From a checkpoint of a small transformer trained on Wikipedia.
Size: 14 layers, width 448, 7 heads of 64, MLP 3584 GELU, vocabulary 2048, 57.4M parameters.
Each number is 500 + 25 x the weight over its row's rms, rounded and kept within 0 to 999. Layers, rows and columns count from 0. Numbers have three digits each. The size before them is the row's rms in percent of the matrix's.

# q: layer 9 attention query, 448x448, rms 0.0286, rows 246-255, columns 224-335
# k: layer 9 attention key, 448x448, rms 0.0286, rows 246-255, columns 224-335
# v: layer 9 attention value, 448x448, rms 0.0286, rows 192-209, columns 224-335
# o: layer 9 attention output (transposed), 448x448, rms 0.0356, rows 192-209, columns 224-335
q246 095:548504511547540541479502547449443524515527506475472522516466526490439457509492511491474528505520477481505505456509515510466466498510508522503526544468541469525519499541510481526485471501515524515527487498497465455502502459492530474511502472462499484521527519507515513496510500483464516492509475484515483496501500502512515483534490510469
k246 099:530492512512508493511490502527466535465516505543459512515524491523456487488504514464506523482515479486478534443511540460477503503526466519494541499444562501519464494516483511505542489505494497514515494480470503509513510475543474451494528531511491559475525475517454524503506473485478547490513493493489481470522476510507541473482523512500
q247 094:557465465478441518507497510520503498483492487529526486470470479491480473455519483499522506461508472524533462537528484505514474472502505488514504544554477475477494520529466523480522463496484499486501456424541494491557503506518488458475489518541470438541524552503504516503510493469506555498493510511481491557529503522514503530535484462515
k247 096:509473496535515500511519491541489535491493512443508472406480529514487475485475483515509520500508526512508524494516527507484447528499501492500517524518487510485489512537509542494498490484491491504532501486475561486522502502508522488505507518513483483523523503492500521509505497464486464512492521498499484470518554507452496523506531488514
q248 095:535516528468477497490456479471427515450492465540531469523492484516527453519527487491515492563459533508505515510483533554513454499480466467516483523474543486496519486487497471479559527522537491509480520446508537517465507547512493509501521471486508515470476502530487518464491477487483503534504522504544480516498486515520470456443491482500
k248 098:487488540481504527485508523476510510529500509473549516508523481499500498520482495527488480506487509452502502516499494521488510483503519475524487586485480474454505512477557523476491506487472518478514463522496497514529522507519548501521480447463561538515478502497469498496483496518499476516512590517508480505516434505495541469481494491517
q249 100:530486504540508540500512501495494464487512512477549530536487508517487478465489448503526432503465528472527531495533517456537457525462483494440515512517540497548496546475476504518465515488549536510517523536544498466496528498513485535504436446433477509505505484511545508474538518518491498523472539501495526476532505508493533489534470493538
k249 105:494483489490486526496466460491534508519524505465543488529484534504487507531491518499501516496505541494499499467493466534508496479426496468463548504532505446476517547462526509496485506464518522484499554482514452507458539483509471481498480495491511441519469522515516471511517475494520467519495516518482533473502510536490558466526525476514
q250 101:489527502538507496501481533462498483477492559464539457520519514547542520505518443511552505451508556504498493512484481417534525467520529508540536507475507496505543494517509478471504529481531491518468530528542513534502493535503507561507467509509480495522485509510489513503499530490521474543507494527476491476525570481542472500524494514422
k250 099:508468504486521521523488481467542517520476466503555490512488469553462472546485554477525519474537504476517477500513515497524471490489521518466499479484468495486525511478493498516497497467450480498449556533518468477481471535471474528466469485486498488486477501477495486501500538500527475492492510485488483493486506527476497504507464508501
q251 098:509508487496423473490488486487506504515500516516529466522541497456557482484495452493525466468545499504484544492527517485532476515510493469517487472548498562497491479532465502511548534463529495523513503533520507451503498473487524506476485499485533525528532506517480501462445524529497520513529507523502502497498490536498479510498507503451
k251 104:513478520490502464498506467507480478518535533466577517502525509485503458496515499497536475472553517510490503501513516495501496541475506498524479524506554477523525467518456509461529516464511528543542514501492512440503516472475536501473511509438526520489520477510543486475489503491520495517468481506488517487474539497502521488478485494477
q252 100:440490514459523520489515515445462512495469482498510494528483498491476507502494493436482535525515465467462509477447508517556488518468503518485502536514513482533492528510497561480527472495483493502497498506484502441506567507479555511507469483509476525536515462513543525505461489489476473468508528495504511488458544493514485519479516493504
k252 106:473496468499464549493508514456501524505494508518504451534479509448491493518500471466459538503466520453545508460494535534475522482476482488486491530497470481488473517469523521452521531487522489499461537533504541448460515506467497488506488486510533485497539494508473521514477551519533471476513559498496518494497513493514503517523470518537
q253 097:494507450488541447446483525463503498496480471459489499489459487506477524494492509496537535544482469476506494516520461490496536537543489497542499524522517519486445513513522500499499490495501470470496565487480427465468481529478524480506474474507518517517526496496515503483507463519550461521515499501478490540445447528522465508491492499519
k253 100:494504469450488466497495541493472477481465506478479507493525486458502481483537508487502510484512493518513491531497513498474521492495460554490461470514490517482536525574531477497495481532499530492556493543528488487512475517488494477517434420524525510507550483477478461470518493467474517520498513475522494537496498502502489517508515513476
q254 096:494521482485490444463505538514470527499477517465468512523507503485509500549497514536505482469482500527482519524508531516494519490550494499488514474455558519494520571481451527494509478452536514475511468570519560505550490533501483474461560474495463489467508491524477477476526489476498488509497518544494523501547509480488537499481503530558
k254 098:502519488516496493507519474488495514518479487482515547485502504514501498493494539472514514478480486466499525466503517474511513475500508500531481540467496512479495527504524518542508509513498486493507499502531464491452501502456496496462490467483479472470518467520509532504575476481480469476456505510470503488520495507531515498485489451519
q255 097:492537494464498494544524495511511467478496522486495436520489513534467516526469476471525521507503503526539516464521514521465462525478497514504533465475485497499545492534476503488494484503443531508468520471518474502506503453553498539482534506501495493464520478494501500469496543469483507486468554498502479483473463516512494532531466443497
k255 098:538505500503520503483513551533492490415502506511474495483502524536450463457520495509496535485519513485456459523504469526503524499418477514480445510531485491505482525495501449530474486503436479494492468451480504485498505478503517552501520492457504464516457461519556494517495487496453497522533531524523425486487463490523501509535538527504
v192 090:464524484503490536470476503470464504469549489500452498499530458481511533552511499491526514524500485535502511550550510477502502545520525509500450508506500482526475483473500491511486536484523514510471465517489501527475506486485531504514503464457512484513474530535530519501470496498505539491521491492544464525481504544501523503479516499464
o192 093:567489514504474463484499455491525518437481506497534506492457468481500500499538522473476498504520484511499482462481499467537505489521508453494470464518564504509473491478527461475505511484530478504565499483522477502518499515523513507439459469502466496519476511511452498542530476472500501496485521509480472522510484468495484517548450479539
v193 097:504512513511528532501469515542477469503500525489465514498503469492477468516502518559509487522491537483523475536509492465512489501498506488493478507504525473440439509521509525499479458517534530495481541494476521516566492531501513549510467483493494487498555558472521523457491512511505525465497507473540484488499505464499507494557488482516
o193 095:504475454492538500467505510468498446497468528521480505487491503499524551456504515545483473501490476511523519547478457517502521505516511459487506448492469512506570533494530507531479477492479511475511474502509500490479529493511453485503535482512546503478446485519504492526449463534504509544461532511512542492543468518502524513481511521490
v194 091:477531510523441480536509522488507526526528487541505507507522488512476472488451468512546516493531511527519511471492510523481539521500507539493479465518548491520527526501532480505512475473455463532468519490514506458486485516492465472512482458488460479458480544513487534522504468478524493462534489485510486473483494508510467547509519468515
o194 094:513497484486509499461495509514499530510530481503466500504452537498514479479498506532496439471447467534492476517498523456513501519547471520482434511494520456516456453522542521535476475534520506508515515496484546500478526467516477505504483517512498501511544509492514510495465503497503483499447539451453461470542450508474523454499486508512
v195 096:467503492504503518519551499538552521494541495472469505448503492475512469460485527483476505511493475507487481559488460527476497485503511510509470502473525499525490496504501465507432539495500471498495530460475471482495479475521503499518516498481550504486469472466484515540480526481499468465520466522561475496464484503521481503526495500504
o195 097:493496490520479479521497502512484503543468527571562489547484485464460506518499462519467543462499501471546508467477517517526510490546498487458552500505494477437510460499526503494476478517497509485509491488502487502475506508494478504488486509515456504477531513538466555502485528485516502489530523493476480504511488517473528493489493480523
v196 093:493503509527503547499503500444479542515490492466506516532484528454501495515507466527526487519505466491431469480489481504551581460470489519501512556486482516501507492484512507500530500536440503491485511450514516551477448487502519516539485497487487484492507536527479517535510519524500492497478475503466482549482472521515518523493508525513
o196 090:510446499484524543473477497512492466533531520545513508482511479481520499519483520451481532529526502513493525480524536500521571481504503512503491474495542478517451486547473486525523490498492482491518517502449496479470505526531467472496475470477508508500517535504515477491517507503494526522519540477480519513525520472506450539510475537474
v197 095:528506492473474466475542504538469505511490484504480519512501500488492458553452501477506533483480494488505509486459476474497509455518458479529535524490490483518485485489535527503519501472549488523500532513511516513472488510480482495457522508493507487538524459531489519526485469486530506531454520519438516511475531471482476483501502504540
o197 094:501504526491439502492470464436523493475495461522528468471494527507483537478529507498474486509536504507493513522479565497505508481492508497482462482483488485510493548499462514493522509506462482516532508454526520465454459479490496521550512522488479558470495476486483439486484485528487531506497475498529511502490484549508525502479476488502
v198 102:525469507492498514541566496523519470540507487498489480469506505512442524524491550518522500481583522480527499508461504510536477517520504530493492526479491471521506524505527478524469541507499455545495508476521479514505484468495523502467492500493494510505521522511514537497504491471494457511489482467481516486523518494514478529504549495491
o198 099:475486538494491490496486507479533510474497506502482480555482477495490487486517470545511477507475509509496506526494560480483468539475518514458464495502491528536488506509551508470533444514518522515473524504504479491484541432518477517518465538493533478478531496486465498485515506514547520479529493538497507490532507530504491516505505545484
v199 094:491489560481567513509486497496536435502494479477478527498503507462492505479509501491508509523510516473505543483506496473512533501508490495490549489493488477538489487504462485476454513488491497501513543513457470519461507477482509497468510538466492519512496495497511517556467506513499542459510465533513488514466512538511459492481502475516
o199 097:528491479521449481538510493465460532513540519490536459479489518506528546526494495481503485493503517469492538501454512497478521545470500491550458518520506486479525513503499499521522525512529500504461486496495495470471551549536526523505507535554482514486510511492476493463505511462503461499484535530519471483512497503491495498497468551498
v200 096:521491492467490485507526474489518540497517468494524468520459526473523521497479515515506508510454539531483515507458455466473483521492465467521509488509482518490486517516488514481500495536451538465468504518535528476539454517487542535506491505461510517512521498424484539473492495519504521511528519513496495521478500523480519541473469514540
o200 098:473509498525515506489513507503492563498533487520518509460542511536476484563500511480516524531517531525495464491502526520520478435497540523509522462464452485490501505486525474524517502433471489463509487539476487521472512498498510511509460481531469509519484527518538495509476487497487458467522502509512499493489526508519530478457550511529
v201 093:466487511500482483467516442539466550494524495515524509493501514496515486458455472563506499491511490488481546479529514509492523477500486500454502548483526435491458526498513492457488486508489497513527530525461504505489453503519510502550493547538559532477468544517464463510497536487527490477511546483524493495510475485501526512508511548498
o201 091:521506491541508507515513495445519545493474545522465499518519509479527498540490466488480493501481519520495463499489486500501495496506501486494465501498500530482496491512495520506533533516463491518517505503536486492526523478529501496484497473473524466526510507515505584479505518505461487518455489496492536440511525549511532497498463456491
v202 102:524474501500480549483501514509443494555506506488492497466468480505487470463499481497478519471498516470504512465508459520474522504490490505472508504505500505511512534544507537472463535549496503498479480467522505486529465469505546480467487480507482502492502515461488507511489525489528522502484492530503500530513517483512521490520482519558
o202 099:463549550463512525504534488476553490502494540512490489496526507483512558491504520507522541517505489493508524481489539513518498502490537541531490476522506538521505478449526485509504517504486472461460529491505485505453512474503473481447450534533510487438487511526480498516501538514516476464461486532491509501525469482477471534513508487482
v203 102:489472510527566521524472551467469543511495506491544479507488504474531468512503500480508527473484528464514517539482469500488521485470494510489470480514489458522501513435505486501543484477520501492497485470493571480503510468500498463480489485521497486490491479486502517472474530487518491455510489495502461526459455488470521530470456513537
o203 097:484498510503487521499480507529533540547532521522508524482484532546506503505491456487543472518514472511543519475483491534499506527480501506502491440508507461524518502529488487522505542520513492514494531514511531528503458491463553468512476543458505507487499525467502505506479475497518491487471539522476508469490516499529466524502471488460
v204 089:518520484528492487470562519514515462513533503523512518487495473522489525523528509506466494495471499465503487526453535493494572503555506500529529509522479535480537493515488496505526490489470466509478464526502503478473535492477548552518505455501551505538496489513474488505500482490513510533463527492485556511498494483531478455511538503511
o204 091:504506504486481461482500511499500516498476510490528468486509486523535501524490535488548516511527480479517493495517519494495492538506480495453513536493499492479489517487466498472483525480526519500499506496510494495446461523520494504499487493540478505542536503533506532529488521524500490529533453532463458485474504549516561483503492509483
v205 093:519544474498515516496530524519471535490484524480502514537492512463475480530467517491454473494503492495519528538476486510490502495520557528489506498485505506492543495506533482493492474493489510479493522472521559524517457505503509501489452548518514525509494477476506476501479510482440501523460505482513483460520511532516519471509543462518
o205 093:479466507521453499504498509505524535481482457510501491519470554497520547514515457509487546478502517521474476427488474538490458525505429497489504496523494461541508487500472489525514501488513484514497536543508521497529500500509516530509532441482496509515520456488526489520532535499519464462481523503527543501501474499520512532477451547503
v206 100:485474490499507505468536474498492507479472513482482470518490506536537490539504522509479504503506498518492518500473509459515532465472500480476507498481513516513469542510524484467519478484488521524496495526467525492494492494559473508490522486535493510556479457454527505448457522489485474495546506497480494533501520525486540507493496532484
o206 097:478527510548493484552494493493505487512536459488530513507530565515517492504479496446471489504491482511535466542485507515529489458502458468514461541500447474494520502502516498523519557489464476488493530476509490510503487486490512500507496484471515494480523574541471515487446513468467452528500486520480500521467487534482468514491460483486
v207 101:520510527482446526489462502484525509479470506544481499496479509480497496440472453497503523548506498475491470475510479505495515454491516485479495465496518482476474479513522534474461470533482550459531458509553499467554459531483525528493465538463508482474539471491523432478469529478478476507503554462522509532470555480526487520498505541531
o207 099:476500526516507500474514531449475472528523512526519499526509492446500487507468496499459499473557506523476487516496530507502553478505497521536479527467494557491548492502470512540501496491479475526474514544544477536521491472500518495473457494485475483503515491502471491490470494500530493515464500475551525483545475471505542453479516470465
v208 095:499474488548544486501464497525495504501520486484515493535511469497516531521523509507482487509483472489498507511484468438496490475470519481506486528505522501471515521448511525503535511516523519516501465508516527475488475477506492494529521524467475498538483515490497516467487494525530474516496551501513501526512468491515544487520494556488
o208 094:514484523492488523499497494472498486490508505520478449494470483511505465486512522486466540518458512506537524495487503486511496517496519541504494478453492467512498547518475527495523463460558504520496508457477525506520469459480473490448524487472496470523526455536519506553511489496481455518452495508504469529467487490494432522492504493534
v209 098:502508533474468530478483525454487538496515502502489466521506450494513514510528521562494473508517494577474528489542506533452526527465471481442504522478526470493481457516495513514551454483501507495509499455521547505494526523488498522460515494533533504540529507495480482479528505480490448494504458471481525540527500481504445533486485498524
o209 096:525478506508512509466496462518523487500489471515493524478486516501485514470518533449506493523471501494513483494506453477521504510516461487507511485479558534491480522497554508519494494515533459494521523502503492452455500450519508498465510512514477489517497518521514534513510445508484513479519478528507489506506485513502491483502529463489